Weights of a small GPT-style language model, trained from scratch on English Wikipedia: 14 layers, 6 heads of 64 (3 for keys and values).
Each number is 200 + 40 x the weight over its row's rms, rounded and kept within 0 to 999. Layers, rows and columns count from 0. The size before them is the row's rms in percent of the matrix's.

# layer 6 MLP gate, 704x256, rms 0.115, rows 411-519, columns 192-255
098,290,125,199,247,305,180,263,160,204,201,176,286,216,255,234,237,144,234,296,188,203,172,198,234,163,170,227,229,232,167,233,272,217,202,112,151,148,171,145,211,187,188,150,234,212,218,189,200,166,219,208,221,205,187,213,269,160,163,271,247,244,228,181,242
112,190,197,236,256,195,181,237,158,249,131,255,188,220,265,193,199,195,185,183,178,197,186,160,183,168,213,243,202,209,183,194,170,234,182,168,169,215,186,123,225,197,234,148,149,200,190,199,183,208,238,252,194,260,194,198,249,251,188,215,282,226,143,193,277
098,220,229,209,207,223,221,180,209,167,177,181,261,193,201,194,185,207,183,190,229,207,155,133,180,177,267,245,185,240,234,127,162,213,261,150,233,257,171,77,286,155,190,149,179,232,182,159,142,236,201,172,193,125,169,210,207,266,208,199,235,183,196,110,199
096,306,157,229,230,177,278,228,191,195,259,172,217,165,183,153,215,207,288,168,129,216,247,204,181,229,140,167,253,206,132,194,290,131,208,226,114,254,192,177,200,196,228,99,229,249,216,178,159,179,145,158,192,201,279,178,205,183,168,254,201,170,224,172,201
101,222,225,127,195,127,240,187,251,170,146,208,184,204,226,237,156,192,222,185,137,181,270,198,229,243,147,289,188,209,193,298,235,195,253,176,231,220,201,214,206,170,246,215,170,258,278,140,241,269,234,223,227,189,254,245,203,183,242,213,152,252,205,219,199
096,141,248,200,206,233,230,359,224,148,106,146,197,181,230,194,213,149,199,239,177,156,176,211,216,162,106,168,232,242,186,134,115,162,159,230,171,247,185,211,258,170,192,210,144,219,255,168,210,177,168,185,267,186,113,161,194,179,189,184,158,202,185,188,280
092,216,251,242,308,167,244,216,226,248,238,182,252,153,163,186,180,183,163,228,235,268,190,147,115,181,192,224,197,185,222,242,217,198,195,193,236,193,173,227,223,157,203,207,129,192,233,207,189,208,173,213,203,187,194,242,209,231,143,222,168,227,196,133,185
093,248,209,230,277,211,244,240,233,201,215,223,206,141,299,214,156,193,231,133,219,222,200,193,214,169,113,281,223,263,177,177,239,152,216,144,171,210,190,211,172,213,180,160,251,222,205,229,250,226,238,224,191,232,185,223,258,247,163,199,207,145,198,198,126
102,200,176,157,165,261,222,155,200,252,269,202,145,194,210,206,162,165,176,225,147,200,130,132,222,200,227,200,232,188,197,222,262,181,172,253,232,227,197,213,192,254,281,229,233,226,206,201,235,198,161,224,227,183,174,187,246,240,180,171,177,181,175,224,152
097,222,188,228,215,233,249,212,170,281,117,233,171,258,260,259,224,120,209,216,176,141,181,231,165,143,156,250,139,195,226,218,271,138,295,172,222,199,199,202,226,184,189,185,212,222,190,188,176,180,212,273,222,173,253,172,200,202,201,195,234,212,206,209,253
099,237,206,255,249,158,187,180,147,205,220,193,146,252,217,293,170,236,195,201,195,171,201,173,138,92,148,261,287,182,185,174,179,241,201,201,189,250,222,151,247,237,226,170,243,188,150,190,228,178,183,247,229,162,223,161,199,249,205,223,225,236,188,224,166
100,184,162,238,247,157,201,164,181,179,148,174,185,185,220,180,213,229,230,205,202,208,181,165,128,166,190,206,192,213,237,206,241,174,194,187,151,132,173,207,165,205,123,221,205,233,172,230,172,234,122,233,164,156,217,219,147,218,168,160,246,127,222,215,241
096,221,172,235,197,284,301,166,175,211,324,172,217,233,111,218,171,150,178,220,217,195,158,150,184,158,241,231,152,124,156,245,165,188,188,185,168,242,272,181,143,259,119,199,141,235,186,193,243,273,213,208,226,178,212,249,227,210,177,228,170,220,160,279,213
101,261,243,240,116,177,207,175,257,199,299,194,171,203,177,195,167,202,211,198,182,176,212,191,128,159,248,235,181,266,165,208,142,172,282,202,155,194,199,201,175,248,181,153,187,253,157,187,180,195,191,257,191,175,265,254,182,221,195,190,197,201,245,194,147
106,220,241,184,167,313,219,244,138,190,128,117,188,259,199,189,225,211,137,211,226,199,214,202,212,150,237,201,204,210,192,239,198,195,202,215,171,144,265,132,172,206,168,249,209,199,226,189,202,199,172,208,173,175,185,230,229,226,197,302,276,198,140,252,148
098,278,160,180,163,184,219,244,164,200,195,215,223,177,197,147,163,173,251,178,178,282,207,215,183,266,200,261,206,229,148,202,182,204,164,186,242,259,227,165,302,253,169,211,177,167,276,164,177,202,126,244,151,106,200,174,169,229,169,195,171,134,235,172,155
096,201,213,154,159,222,167,233,184,236,286,133,211,179,252,156,177,282,181,236,224,204,210,244,190,207,200,224,171,201,237,193,232,243,284,177,203,153,207,228,247,148,263,159,187,171,266,205,207,205,217,210,160,114,222,246,234,231,195,206,204,222,141,244,233
098,143,177,217,202,190,217,170,178,144,194,221,176,218,227,235,156,154,236,238,167,209,216,217,179,145,263,198,231,216,282,184,199,154,142,159,194,210,276,192,169,187,214,246,226,154,261,212,189,217,249,185,142,208,154,174,158,199,191,161,300,179,182,254,257
098,195,244,96,335,248,208,232,179,203,151,181,272,230,222,229,205,207,206,172,293,141,163,121,183,223,215,225,261,155,116,180,260,239,172,143,223,255,203,191,167,129,201,236,160,163,212,226,190,192,101,201,211,246,197,175,185,121,175,134,189,245,236,237,181
103,209,204,202,227,176,294,189,235,167,187,183,153,247,274,211,166,197,236,185,204,238,181,211,219,147,165,200,195,213,183,282,256,210,171,209,225,241,187,187,155,220,181,162,154,150,198,227,176,174,233,260,237,135,223,204,156,193,123,145,179,172,238,126,199
110,237,222,187,236,142,333,238,176,163,144,205,178,111,253,146,207,174,168,171,241,180,187,196,209,164,171,239,182,174,199,177,246,200,132,205,253,136,205,225,188,246,314,207,171,185,240,201,239,151,221,212,239,183,222,243,239,243,173,217,257,165,161,164,226
102,195,197,220,254,234,252,222,234,180,194,210,169,208,235,208,163,198,225,197,167,244,273,188,215,203,174,226,225,245,247,245,234,174,233,221,199,173,112,171,277,210,243,137,238,285,173,198,123,258,145,185,167,187,149,162,240,201,185,158,252,269,138,148,211
094,228,99,157,215,150,152,234,186,195,136,238,202,251,244,169,218,243,254,156,218,141,141,99,215,192,197,176,250,147,186,216,192,161,213,145,237,229,235,266,147,167,141,241,130,242,230,138,170,240,211,173,280,208,218,157,189,159,174,202,210,160,209,243,281
100,144,205,204,160,163,254,240,235,265,166,161,184,246,270,205,210,249,194,226,139,179,210,227,83,217,195,186,170,238,249,150,222,218,211,180,136,251,194,212,242,199,173,177,229,178,223,198,250,290,243,155,186,167,162,213,161,183,175,296,216,198,199,191,242
103,194,122,220,144,252,194,174,187,185,151,252,216,208,232,139,102,201,215,197,265,230,202,186,184,169,160,237,198,177,224,231,188,135,209,155,173,202,188,199,194,185,179,188,177,181,197,233,228,229,225,170,160,129,136,169,118,273,197,141,170,104,207,203,175
098,221,201,163,200,168,218,202,143,200,207,171,217,180,208,196,182,159,245,217,177,231,216,261,223,196,196,223,250,239,138,165,240,115,174,173,193,243,126,194,235,162,233,148,194,176,173,225,216,186,163,169,192,286,141,174,236,215,304,235,235,206,177,186,149
103,252,219,175,193,190,228,330,109,188,185,172,174,187,195,183,189,213,245,137,160,211,189,200,177,247,171,274,227,224,153,127,194,194,137,198,178,229,238,184,172,224,304,265,122,254,204,164,165,144,115,162,200,193,184,222,237,215,126,216,285,97,168,142,238
098,158,180,243,200,138,183,233,152,152,241,180,232,193,329,183,112,180,293,131,182,234,152,211,113,241,163,245,192,220,177,191,197,263,216,211,160,208,214,166,126,272,221,198,213,300,237,180,212,218,208,241,256,212,188,202,194,224,222,200,212,208,200,179,220
105,137,196,179,200,162,215,225,185,223,260,164,185,207,181,177,176,223,194,178,253,209,237,206,107,160,167,222,183,225,216,216,203,178,245,228,120,202,196,231,165,225,138,158,217,167,161,263,260,239,170,141,210,144,161,212,221,258,230,224,303,186,249,257,227
096,164,196,217,251,209,194,195,184,233,166,163,219,208,264,179,236,238,229,152,142,228,210,201,223,212,197,175,234,207,214,162,200,257,153,180,133,180,164,198,265,180,193,218,133,217,224,184,245,276,223,185,73,190,303,196,231,232,255,203,219,199,183,244,239
102,98,162,206,181,165,117,206,256,177,158,202,227,210,242,203,220,184,189,207,260,158,142,193,145,140,241,167,220,244,267,217,194,203,206,129,205,193,192,182,176,223,269,155,137,278,163,194,129,203,236,219,189,220,256,138,247,259,147,228,184,227,169,199,172
099,286,227,186,206,149,280,201,231,220,239,244,165,178,184,224,203,185,176,206,239,183,189,191,207,237,105,130,280,227,139,237,206,161,242,187,163,219,225,215,246,73,189,214,191,181,205,170,194,255,196,207,246,272,257,152,235,154,256,212,236,244,169,156,156
101,181,237,125,244,234,318,284,211,150,282,173,169,272,233,167,150,195,210,176,209,242,171,178,162,178,197,186,240,265,167,274,261,168,95,212,211,201,237,208,130,183,160,191,144,281,188,207,185,124,204,188,244,212,170,174,204,190,171,214,251,254,182,169,225
101,185,139,214,241,190,208,208,219,197,194,206,193,222,205,239,192,217,181,163,171,261,199,193,231,232,118,154,160,227,128,181,242,186,195,192,205,184,163,243,167,167,212,165,240,146,183,162,213,223,152,237,247,274,157,219,242,206,198,170,191,168,149,235,148
100,164,147,254,219,206,228,219,207,212,169,164,250,200,228,172,217,188,192,124,132,255,222,213,194,187,188,188,196,221,194,222,239,193,222,227,174,254,222,209,232,184,177,131,177,137,180,193,143,159,178,259,172,194,185,237,195,249,220,262,163,197,163,193,274
094,190,232,273,172,119,200,161,214,188,212,231,210,193,232,212,167,239,239,158,175,271,248,205,210,186,248,268,213,190,216,229,214,214,227,199,144,191,326,250,179,212,160,144,187,204,252,165,253,308,131,190,225,171,216,186,250,208,198,199,223,193,134,227,159
103,222,229,158,181,282,164,183,174,196,233,215,292,259,308,133,213,189,168,207,249,188,207,167,192,190,113,220,228,195,182,196,163,176,219,216,171,166,194,124,231,181,243,192,189,190,223,163,168,185,205,181,200,78,194,203,190,252,182,131,165,208,199,181,115
100,165,168,190,248,267,215,225,190,195,283,198,218,190,298,229,250,211,258,133,271,207,176,231,246,214,205,227,167,159,229,182,242,191,195,237,206,207,218,161,227,178,200,184,231,161,230,309,201,217,105,252,111,106,180,210,217,236,182,139,146,187,172,183,217
105,176,219,251,213,256,221,220,185,203,268,150,203,202,186,149,225,196,131,158,245,192,210,239,193,186,181,229,253,187,179,206,197,169,238,151,214,219,219,185,173,207,213,187,154,198,220,168,195,185,259,217,286,169,287,304,200,189,249,173,197,258,146,196,197
103,208,218,188,262,237,223,189,163,100,164,175,284,95,230,205,225,227,214,175,225,126,141,187,225,240,172,208,230,181,259,294,237,182,174,153,171,204,173,127,176,231,245,198,221,237,157,248,144,238,182,286,210,189,172,224,126,256,207,233,181,207,189,189,234
113,238,197,183,202,150,197,202,213,188,210,195,204,268,228,232,204,186,285,193,179,277,218,78,191,201,226,195,167,239,131,292,233,193,114,141,271,147,212,217,178,257,188,184,155,292,236,198,192,249,169,173,202,246,200,191,252,234,174,233,174,141,161,155,237
100,237,211,171,226,249,234,192,194,192,277,154,211,227,214,170,220,204,220,148,119,199,206,185,204,199,181,176,232,172,152,210,206,187,241,136,126,282,203,155,196,159,181,204,190,211,183,273,247,206,200,146,242,211,122,222,219,234,201,253,226,236,195,201,191
107,296,223,265,254,198,209,289,154,182,272,202,303,160,256,207,213,167,179,171,161,250,210,136,194,153,222,189,200,242,164,206,185,180,240,193,167,204,123,209,289,203,233,227,168,187,193,219,224,126,179,175,201,212,172,202,209,189,152,157,158,151,218,118,236
101,241,206,193,216,264,283,224,123,209,181,208,246,173,333,205,222,206,224,158,229,191,226,131,207,229,191,210,189,125,173,226,213,166,230,169,193,151,267,169,186,188,230,148,228,185,204,177,139,190,243,228,196,215,181,251,220,278,173,214,249,133,177,203,199
107,218,123,268,131,251,235,164,167,175,141,208,202,219,231,160,159,169,267,203,175,129,206,166,175,210,104,232,204,209,223,199,202,199,222,173,149,260,213,276,193,218,263,166,107,226,153,182,266,208,206,191,188,166,156,201,182,234,202,121,180,160,243,185,259
100,264,204,207,277,167,183,192,181,251,219,193,220,170,255,146,212,190,262,259,158,213,171,182,164,83,153,218,200,205,152,252,232,189,182,128,218,174,196,132,150,171,166,192,212,112,114,217,227,219,190,244,135,175,88,173,220,237,220,216,225,212,252,150,144
102,330,173,247,290,166,241,241,105,178,135,202,161,161,187,220,166,192,219,147,171,213,201,171,255,231,168,191,150,224,169,205,218,149,217,144,194,201,311,214,214,250,195,261,164,236,173,194,263,245,166,189,162,241,221,182,218,190,188,186,166,199,210,163,191
100,206,139,251,155,190,226,232,212,207,204,287,250,182,210,249,210,244,172,207,133,188,212,156,176,177,232,200,140,196,196,223,154,194,183,220,171,187,209,220,190,258,176,157,169,218,262,237,185,160,160,193,191,195,182,213,249,336,231,241,201,172,258,207,218
094,213,220,142,168,234,189,221,212,165,204,191,201,193,269,217,210,247,260,282,155,188,243,228,216,182,202,198,159,253,172,164,237,207,245,177,154,157,148,270,108,254,302,109,171,240,299,206,203,169,234,284,174,147,262,241,243,181,169,250,246,247,217,160,206
098,203,218,220,178,217,232,186,167,311,178,220,310,215,205,185,209,254,138,201,114,146,184,196,242,185,169,199,205,240,155,202,276,141,213,246,330,186,227,233,206,118,188,125,200,218,186,153,244,154,240,147,224,174,161,295,210,242,307,195,183,178,194,260,139
098,197,208,254,203,173,171,146,130,185,220,182,248,182,238,160,184,205,208,231,151,221,258,275,181,223,206,250,210,241,208,247,182,187,179,172,279,189,135,210,251,229,189,239,192,164,265,182,127,194,282,142,143,182,140,246,212,269,259,239,205,139,181,205,212
099,215,194,235,209,180,233,217,201,198,288,201,213,199,181,152,159,220,285,206,166,217,127,152,192,131,218,179,191,301,177,153,206,194,246,189,144,242,222,199,226,178,239,227,89,147,211,242,131,251,169,240,165,235,214,217,164,182,228,204,223,206,211,199,202
103,236,159,229,277,162,265,168,176,193,283,114,284,184,187,170,160,239,176,200,197,220,228,243,192,199,197,213,239,192,143,174,174,221,241,166,182,125,140,223,197,200,216,283,142,223,162,119,161,251,150,264,176,233,179,240,176,300,189,186,194,225,194,221,231
101,238,158,208,219,229,209,150,172,199,207,215,257,272,225,197,166,192,249,215,171,210,147,225,210,220,215,256,229,161,215,161,188,239,188,264,254,227,166,283,251,191,302,183,177,138,166,206,135,212,191,204,178,258,181,215,149,237,228,204,191,179,174,226,203
105,269,130,192,299,216,192,191,180,165,178,224,230,195,230,182,124,163,242,209,153,255,207,187,198,193,131,279,216,248,147,182,272,200,194,162,203,187,162,147,129,193,181,233,193,207,231,196,233,240,191,227,213,143,139,204,236,221,165,130,192,207,161,105,287
095,165,188,181,213,168,226,187,250,134,259,172,250,181,268,220,235,215,230,187,225,233,199,151,185,213,150,200,269,254,177,196,222,204,234,272,231,186,221,182,245,280,169,117,181,219,224,220,46,189,138,233,155,119,233,221,176,211,147,177,220,192,198,211,169
100,196,181,222,147,245,273,204,137,208,222,194,285,174,241,232,197,176,184,227,182,242,118,187,225,190,179,230,181,203,191,174,175,221,215,151,170,242,240,124,209,208,208,197,193,213,261,157,215,235,179,277,272,208,208,225,163,199,265,146,188,137,212,229,120
101,218,155,168,185,222,169,195,141,217,199,212,232,198,250,282,237,238,169,197,166,215,185,182,184,219,179,218,246,179,216,291,212,178,196,170,234,190,181,198,257,252,248,197,200,183,169,197,120,241,190,221,191,118,203,211,199,259,187,201,240,229,205,271,190
108,202,306,172,165,272,239,305,130,192,145,129,177,236,183,184,236,171,212,155,230,201,196,275,138,157,250,223,249,232,196,192,234,255,183,200,211,223,209,168,261,171,166,173,204,255,227,212,226,141,194,171,208,234,220,133,144,212,271,212,177,189,183,231,214
102,222,227,207,251,168,226,189,202,154,96,210,182,150,179,191,126,165,167,238,144,153,155,168,140,149,206,150,209,204,140,224,152,230,209,193,224,180,162,193,180,248,163,188,185,240,216,179,177,165,169,208,193,214,114,275,213,237,201,154,181,227,219,178,152
098,222,233,244,175,227,199,218,237,201,180,216,175,250,203,227,154,180,261,230,215,161,200,283,219,193,204,170,247,154,179,180,165,282,187,178,149,153,285,231,199,200,197,180,98,173,233,199,202,201,258,178,207,165,144,160,201,247,257,236,181,170,181,203,245
099,149,210,169,169,199,154,245,163,253,232,210,256,276,210,165,206,200,237,195,202,272,246,186,152,217,225,238,197,259,166,232,229,198,222,219,161,205,242,182,188,255,144,171,169,269,254,213,198,183,284,159,242,217,186,264,236,211,193,226,275,224,286,245,211
100,267,222,181,172,186,174,198,190,186,173,205,236,183,145,259,181,259,213,201,207,253,141,191,109,149,227,296,220,276,189,222,194,245,241,146,187,231,181,279,273,199,240,205,104,257,210,169,143,186,143,176,254,190,207,212,180,277,213,245,181,208,177,110,210
100,190,139,231,165,239,218,236,186,158,177,207,180,186,222,160,244,154,229,183,268,231,121,205,235,159,238,254,214,219,285,211,155,176,161,205,105,252,250,210,188,204,200,110,205,178,143,209,144,228,290,207,207,205,211,208,191,242,206,223,149,152,173,262,211
099,200,128,244,220,213,231,236,178,177,257,223,187,267,267,189,256,223,268,217,197,187,235,176,198,227,143,199,252,186,185,218,268,260,234,209,233,214,228,233,216,204,192,102,229,216,211,236,176,218,175,178,216,188,130,222,249,248,171,300,202,203,157,216,198
102,255,143,188,159,193,251,205,159,178,203,174,244,165,244,190,171,240,230,227,210,177,168,150,181,221,167,200,144,204,211,247,192,183,208,209,236,206,195,195,234,252,151,189,110,241,266,170,207,220,226,252,183,117,113,203,182,169,140,160,190,105,223,216,234
104,208,128,208,192,170,279,166,193,164,236,188,230,222,182,353,306,210,246,129,247,233,221,192,260,195,196,203,220,194,276,149,205,194,223,167,158,171,144,153,180,140,208,127,245,218,158,246,242,143,244,224,257,178,170,196,260,198,223,281,213,172,156,287,230
121,199,201,196,221,266,213,220,190,182,249,180,201,150,242,148,213,165,208,237,187,169,180,97,189,244,129,214,160,155,159,184,188,188,187,209,102,230,126,137,251,133,196,175,204,198,130,178,211,298,178,263,205,150,152,237,202,208,212,210,193,156,208,161,168
095,215,243,235,181,191,221,187,123,143,230,158,281,159,187,221,239,282,232,169,186,224,187,162,219,145,220,234,247,225,237,157,195,218,184,210,250,278,213,207,223,176,197,219,193,264,195,150,213,212,223,200,179,246,285,182,166,219,208,182,140,166,172,203,208
107,181,98,292,264,191,217,161,181,157,200,202,176,176,220,251,206,217,194,216,196,231,186,248,226,174,122,238,272,227,206,229,224,204,147,246,163,214,169,124,197,152,213,216,194,209,147,202,125,263,188,205,45,121,137,217,173,229,207,172,252,246,214,239,202
099,289,218,115,263,155,249,174,175,147,222,131,239,133,251,207,195,130,207,264,153,302,193,225,208,190,166,210,233,188,225,242,219,169,227,247,234,193,170,203,148,184,204,226,195,169,226,93,184,231,115,255,170,195,274,210,125,149,124,155,226,205,193,175,171
095,269,275,234,280,152,237,204,173,164,211,162,209,220,211,128,241,176,223,113,217,203,158,158,216,162,156,237,124,265,169,232,232,121,206,183,246,149,108,225,224,155,142,191,194,220,194,191,225,171,81,201,288,184,198,229,190,210,201,223,249,215,252,276,212
100,190,169,212,210,265,286,164,196,154,135,71,290,207,225,140,174,133,184,222,205,154,238,198,185,213,108,211,169,230,177,247,178,218,202,262,191,182,242,151,228,208,262,216,165,168,213,237,246,170,211,226,240,103,85,213,244,140,218,190,263,133,221,205,218
104,228,105,220,152,263,163,244,170,134,211,225,185,275,195,201,228,195,187,185,120,198,245,138,209,188,164,253,283,289,152,258,255,184,214,157,223,187,135,211,280,225,267,202,227,214,189,184,178,218,169,276,210,166,219,235,192,158,199,144,175,253,188,218,197
104,162,259,112,286,163,263,180,184,153,141,183,177,194,204,241,92,243,204,227,201,150,220,254,185,198,124,176,242,218,121,236,226,197,191,126,197,202,233,266,109,164,209,213,208,206,224,201,228,246,199,156,167,149,165,202,217,280,97,248,184,231,254,165,220
101,176,236,242,202,228,173,268,133,178,197,185,130,297,170,128,166,166,235,226,245,101,234,221,148,177,221,181,157,189,257,139,171,138,246,140,213,219,274,179,213,262,122,241,200,260,246,194,145,237,247,144,243,125,181,204,221,255,145,275,202,188,167,166,230
096,186,203,232,222,144,138,187,167,289,217,209,246,198,222,196,192,198,281,289,100,249,174,245,196,164,171,182,234,240,166,161,132,226,218,256,135,188,213,162,207,226,273,208,236,185,220,172,159,213,205,207,66,220,183,170,224,311,200,207,260,173,154,231,236
101,257,225,237,163,294,176,152,201,177,179,186,194,135,196,210,193,145,222,223,235,230,253,148,162,145,217,199,231,266,238,252,160,204,207,205,219,213,242,212,228,113,180,143,233,228,179,162,277,205,160,210,139,187,208,218,177,196,239,197,246,283,185,180,234
104,254,203,193,177,155,184,227,165,148,208,190,203,161,234,231,192,244,219,210,174,137,161,198,237,169,165,205,224,195,243,182,190,156,234,196,239,231,150,179,179,243,222,237,221,223,234,148,180,215,223,235,159,164,151,157,227,211,208,181,240,266,232,169,255
098,142,232,155,237,166,230,213,216,157,154,201,171,182,250,257,318,283,140,201,218,199,158,115,138,221,158,247,213,171,125,236,196,206,184,222,267,147,234,208,246,262,275,146,164,212,177,193,201,168,139,187,198,170,200,223,223,226,126,214,202,163,140,192,173
096,208,238,210,166,187,281,157,200,215,276,223,216,205,233,190,195,188,186,214,171,190,161,171,174,216,123,230,213,256,167,207,291,170,231,88,130,196,205,238,254,240,229,176,155,205,175,165,189,223,159,206,209,175,206,266,225,157,172,225,166,205,199,153,153
092,246,213,289,191,202,176,179,233,235,168,196,193,182,207,232,198,243,184,194,160,199,191,124,220,95,244,222,194,249,256,217,239,208,148,166,232,207,197,235,328,117,215,166,208,277,189,170,281,202,198,171,286,171,232,200,177,246,241,146,169,202,190,226,223
096,205,170,218,253,177,232,164,218,186,238,196,142,178,169,235,194,270,209,164,207,206,164,152,215,157,150,198,186,163,199,245,181,144,271,153,192,271,193,178,224,260,278,161,138,280,140,210,145,194,170,183,164,91,185,234,205,205,157,186,206,221,218,180,217
103,215,180,165,186,272,160,288,137,198,226,269,173,253,208,210,202,233,193,197,276,208,236,176,169,254,199,193,237,216,232,193,237,183,220,179,249,168,181,197,238,214,183,160,200,234,280,229,105,218,158,236,150,236,276,193,159,288,175,210,241,141,142,192,155
095,234,183,239,167,207,261,162,188,234,188,157,259,146,246,183,227,218,238,212,207,143,249,177,194,277,284,191,182,213,274,211,137,230,296,150,192,254,199,203,192,237,284,242,237,293,202,128,156,221,171,210,189,282,211,283,163,164,188,241,263,260,222,210,198
094,191,129,236,219,168,198,189,183,215,219,218,203,212,192,198,213,199,189,187,254,185,210,210,158,162,188,217,215,223,176,193,259,194,210,231,176,211,188,128,245,233,272,192,195,224,199,181,218,179,183,143,212,224,165,138,204,222,172,151,207,267,158,117,167
098,192,234,177,279,173,284,132,147,237,209,247,247,218,239,223,182,233,158,178,234,154,232,136,260,233,158,206,204,270,184,133,179,156,141,222,185,169,242,189,182,163,222,225,292,226,153,205,174,237,288,198,244,240,160,216,225,254,183,229,181,184,206,209,209
106,230,243,209,284,210,236,199,191,216,219,220,221,124,215,226,212,177,210,222,241,126,171,129,210,156,216,183,136,273,163,255,252,140,196,135,185,194,177,239,171,193,229,243,174,241,181,263,211,224,154,221,222,197,182,278,249,194,236,196,192,203,238,122,125
099,254,185,189,208,230,169,149,165,243,228,215,222,177,248,163,208,195,156,220,208,145,141,218,259,199,157,189,181,253,144,213,254,146,235,283,193,225,182,249,224,198,184,145,292,199,184,215,229,171,222,185,159,245,197,280,173,243,151,206,191,240,198,187,159
103,198,191,238,224,187,200,212,173,83,135,172,273,200,187,200,210,182,159,171,201,223,133,178,212,214,194,255,228,278,219,306,205,211,222,192,164,240,201,203,221,207,218,202,121,246,231,160,227,169,201,194,171,165,162,180,211,145,228,239,207,194,197,263,210
094,195,205,213,228,270,190,232,229,209,180,146,121,219,229,117,195,191,140,120,194,145,158,235,223,246,251,223,202,201,226,196,185,288,170,212,139,202,189,254,216,160,209,155,187,150,216,236,236,168,165,177,152,179,186,157,149,238,265,179,131,205,126,146,218
100,279,277,246,241,199,186,174,159,196,271,220,200,252,193,198,156,240,302,216,255,263,235,121,96,136,189,159,239,160,143,154,209,219,188,197,147,223,226,111,211,233,169,87,264,139,220,210,229,267,239,272,203,202,199,228,197,182,137,193,215,187,176,190,198
086,204,200,251,203,194,245,207,210,172,168,186,210,239,134,151,170,160,152,130,230,157,236,250,253,155,165,182,117,296,235,161,170,156,210,145,255,132,220,243,157,163,142,249,149,185,187,207,236,183,211,135,153,207,207,131,250,180,147,203,234,192,191,241,228
105,209,199,212,221,180,130,239,180,170,142,249,189,233,173,178,214,120,169,202,95,171,156,175,271,170,155,242,204,283,162,239,187,209,209,247,246,189,178,129,285,171,211,153,181,207,105,157,147,233,173,237,164,172,208,216,259,246,232,191,268,236,134,155,177
102,196,142,157,215,233,251,153,141,214,189,179,125,252,213,223,199,143,185,173,201,227,186,174,74,151,213,185,153,158,148,235,167,183,239,153,260,157,193,142,150,139,193,212,122,203,193,177,241,135,219,208,250,210,198,249,259,245,198,181,186,181,197,183,109
101,168,190,231,179,187,236,283,238,201,147,159,214,175,244,161,172,118,228,262,209,224,228,288,161,97,165,165,199,145,138,186,203,145,152,197,170,257,254,200,175,273,158,231,199,228,221,159,149,157,155,222,241,142,170,157,233,236,188,198,185,200,256,250,155
099,233,240,222,174,192,222,199,231,191,233,112,286,158,228,178,178,161,199,280,236,216,206,173,210,246,178,211,171,230,256,237,236,162,216,157,232,161,189,128,168,220,257,164,228,200,208,194,232,225,249,191,197,203,138,250,241,248,186,187,254,230,148,176,227
107,238,127,242,273,201,240,161,197,219,177,274,135,164,214,179,229,181,167,195,162,194,198,276,221,208,139,278,241,267,182,208,257,199,159,193,223,196,174,160,271,156,285,118,184,165,157,145,206,179,183,136,150,231,239,179,169,229,275,143,170,240,125,169,218
101,225,218,185,206,251,194,174,123,207,206,139,213,198,238,149,174,211,204,212,152,185,202,203,228,220,242,192,201,205,234,181,150,222,183,103,146,121,211,163,152,136,194,196,115,137,178,176,183,200,244,221,179,241,220,201,151,232,212,232,268,186,93,157,243
103,173,224,212,246,243,253,254,192,254,172,240,239,140,226,179,151,213,204,168,169,168,173,109,100,216,223,195,215,262,177,240,214,169,219,137,174,181,170,266,196,190,241,172,187,168,161,255,145,235,230,257,239,159,212,199,268,253,189,224,274,218,155,245,187
103,222,237,273,254,228,193,273,235,278,232,152,244,177,284,227,211,217,214,159,306,230,184,188,187,166,201,163,168,181,209,281,215,228,174,168,160,248,211,221,163,246,209,216,211,193,204,199,151,253,178,308,133,160,194,179,216,219,122,221,241,159,209,262,236
094,225,170,125,165,161,206,183,222,192,208,201,256,195,262,272,181,197,212,197,170,264,199,141,236,208,225,199,248,254,167,212,215,161,173,237,285,211,221,210,246,185,183,227,212,204,252,314,193,156,202,228,204,188,255,166,107,195,163,221,178,280,278,223,145
106,202,226,186,225,222,183,186,180,155,182,218,127,141,212,146,166,191,173,204,252,241,195,169,209,133,131,252,126,202,157,224,185,177,198,146,225,220,193,228,200,257,214,150,161,260,189,184,145,189,232,115,194,164,166,241,153,188,231,119,188,193,170,222,176
094,274,126,186,244,134,145,210,184,198,201,178,247,206,200,193,245,199,192,187,210,215,169,179,232,202,131,215,230,212,223,280,246,236,146,184,137,220,146,143,140,225,194,164,155,227,218,203,200,194,192,228,231,190,256,239,214,215,158,152,219,235,253,170,195
103,307,275,193,323,186,230,219,173,243,189,183,195,200,213,146,154,182,238,241,215,175,241,137,175,179,253,278,220,157,210,158,220,218,198,157,172,270,212,228,241,154,141,183,233,230,261,220,164,134,237,170,180,229,200,283,231,202,196,153,165,227,212,139,213
104,247,161,209,293,193,191,199,104,160,248,223,169,185,250,228,77,202,225,179,186,208,194,241,230,233,145,251,232,218,125,215,175,236,220,243,186,134,260,222,163,219,216,184,191,224,281,194,170,206,176,153,231,237,179,191,199,219,195,234,202,160,206,258,161
096,223,219,228,312,128,151,186,207,245,205,208,210,125,193,271,251,205,163,189,219,199,241,118,189,188,186,237,106,311,144,189,259,160,209,116,188,178,202,151,240,160,191,128,102,200,166,205,199,175,205,184,179,204,222,194,229,240,218,154,197,231,160,178,218
107,279,167,214,184,165,224,183,265,170,279,190,187,224,150,194,222,166,240,196,246,170,220,220,218,190,153,225,196,234,134,218,210,141,242,198,255,193,177,170,184,202,177,151,221,244,178,291,162,187,190,155,277,209,203,206,238,160,253,251,133,217,190,242,191
100,271,135,302,159,230,234,123,219,207,171,229,240,159,175,262,163,94,186,255,141,134,214,181,167,257,141,266,242,145,188,249,205,254,211,269,171,164,223,186,235,170,179,189,169,163,265,131,192,227,177,220,182,186,240,130,217,229,206,214,163,186,252,166,211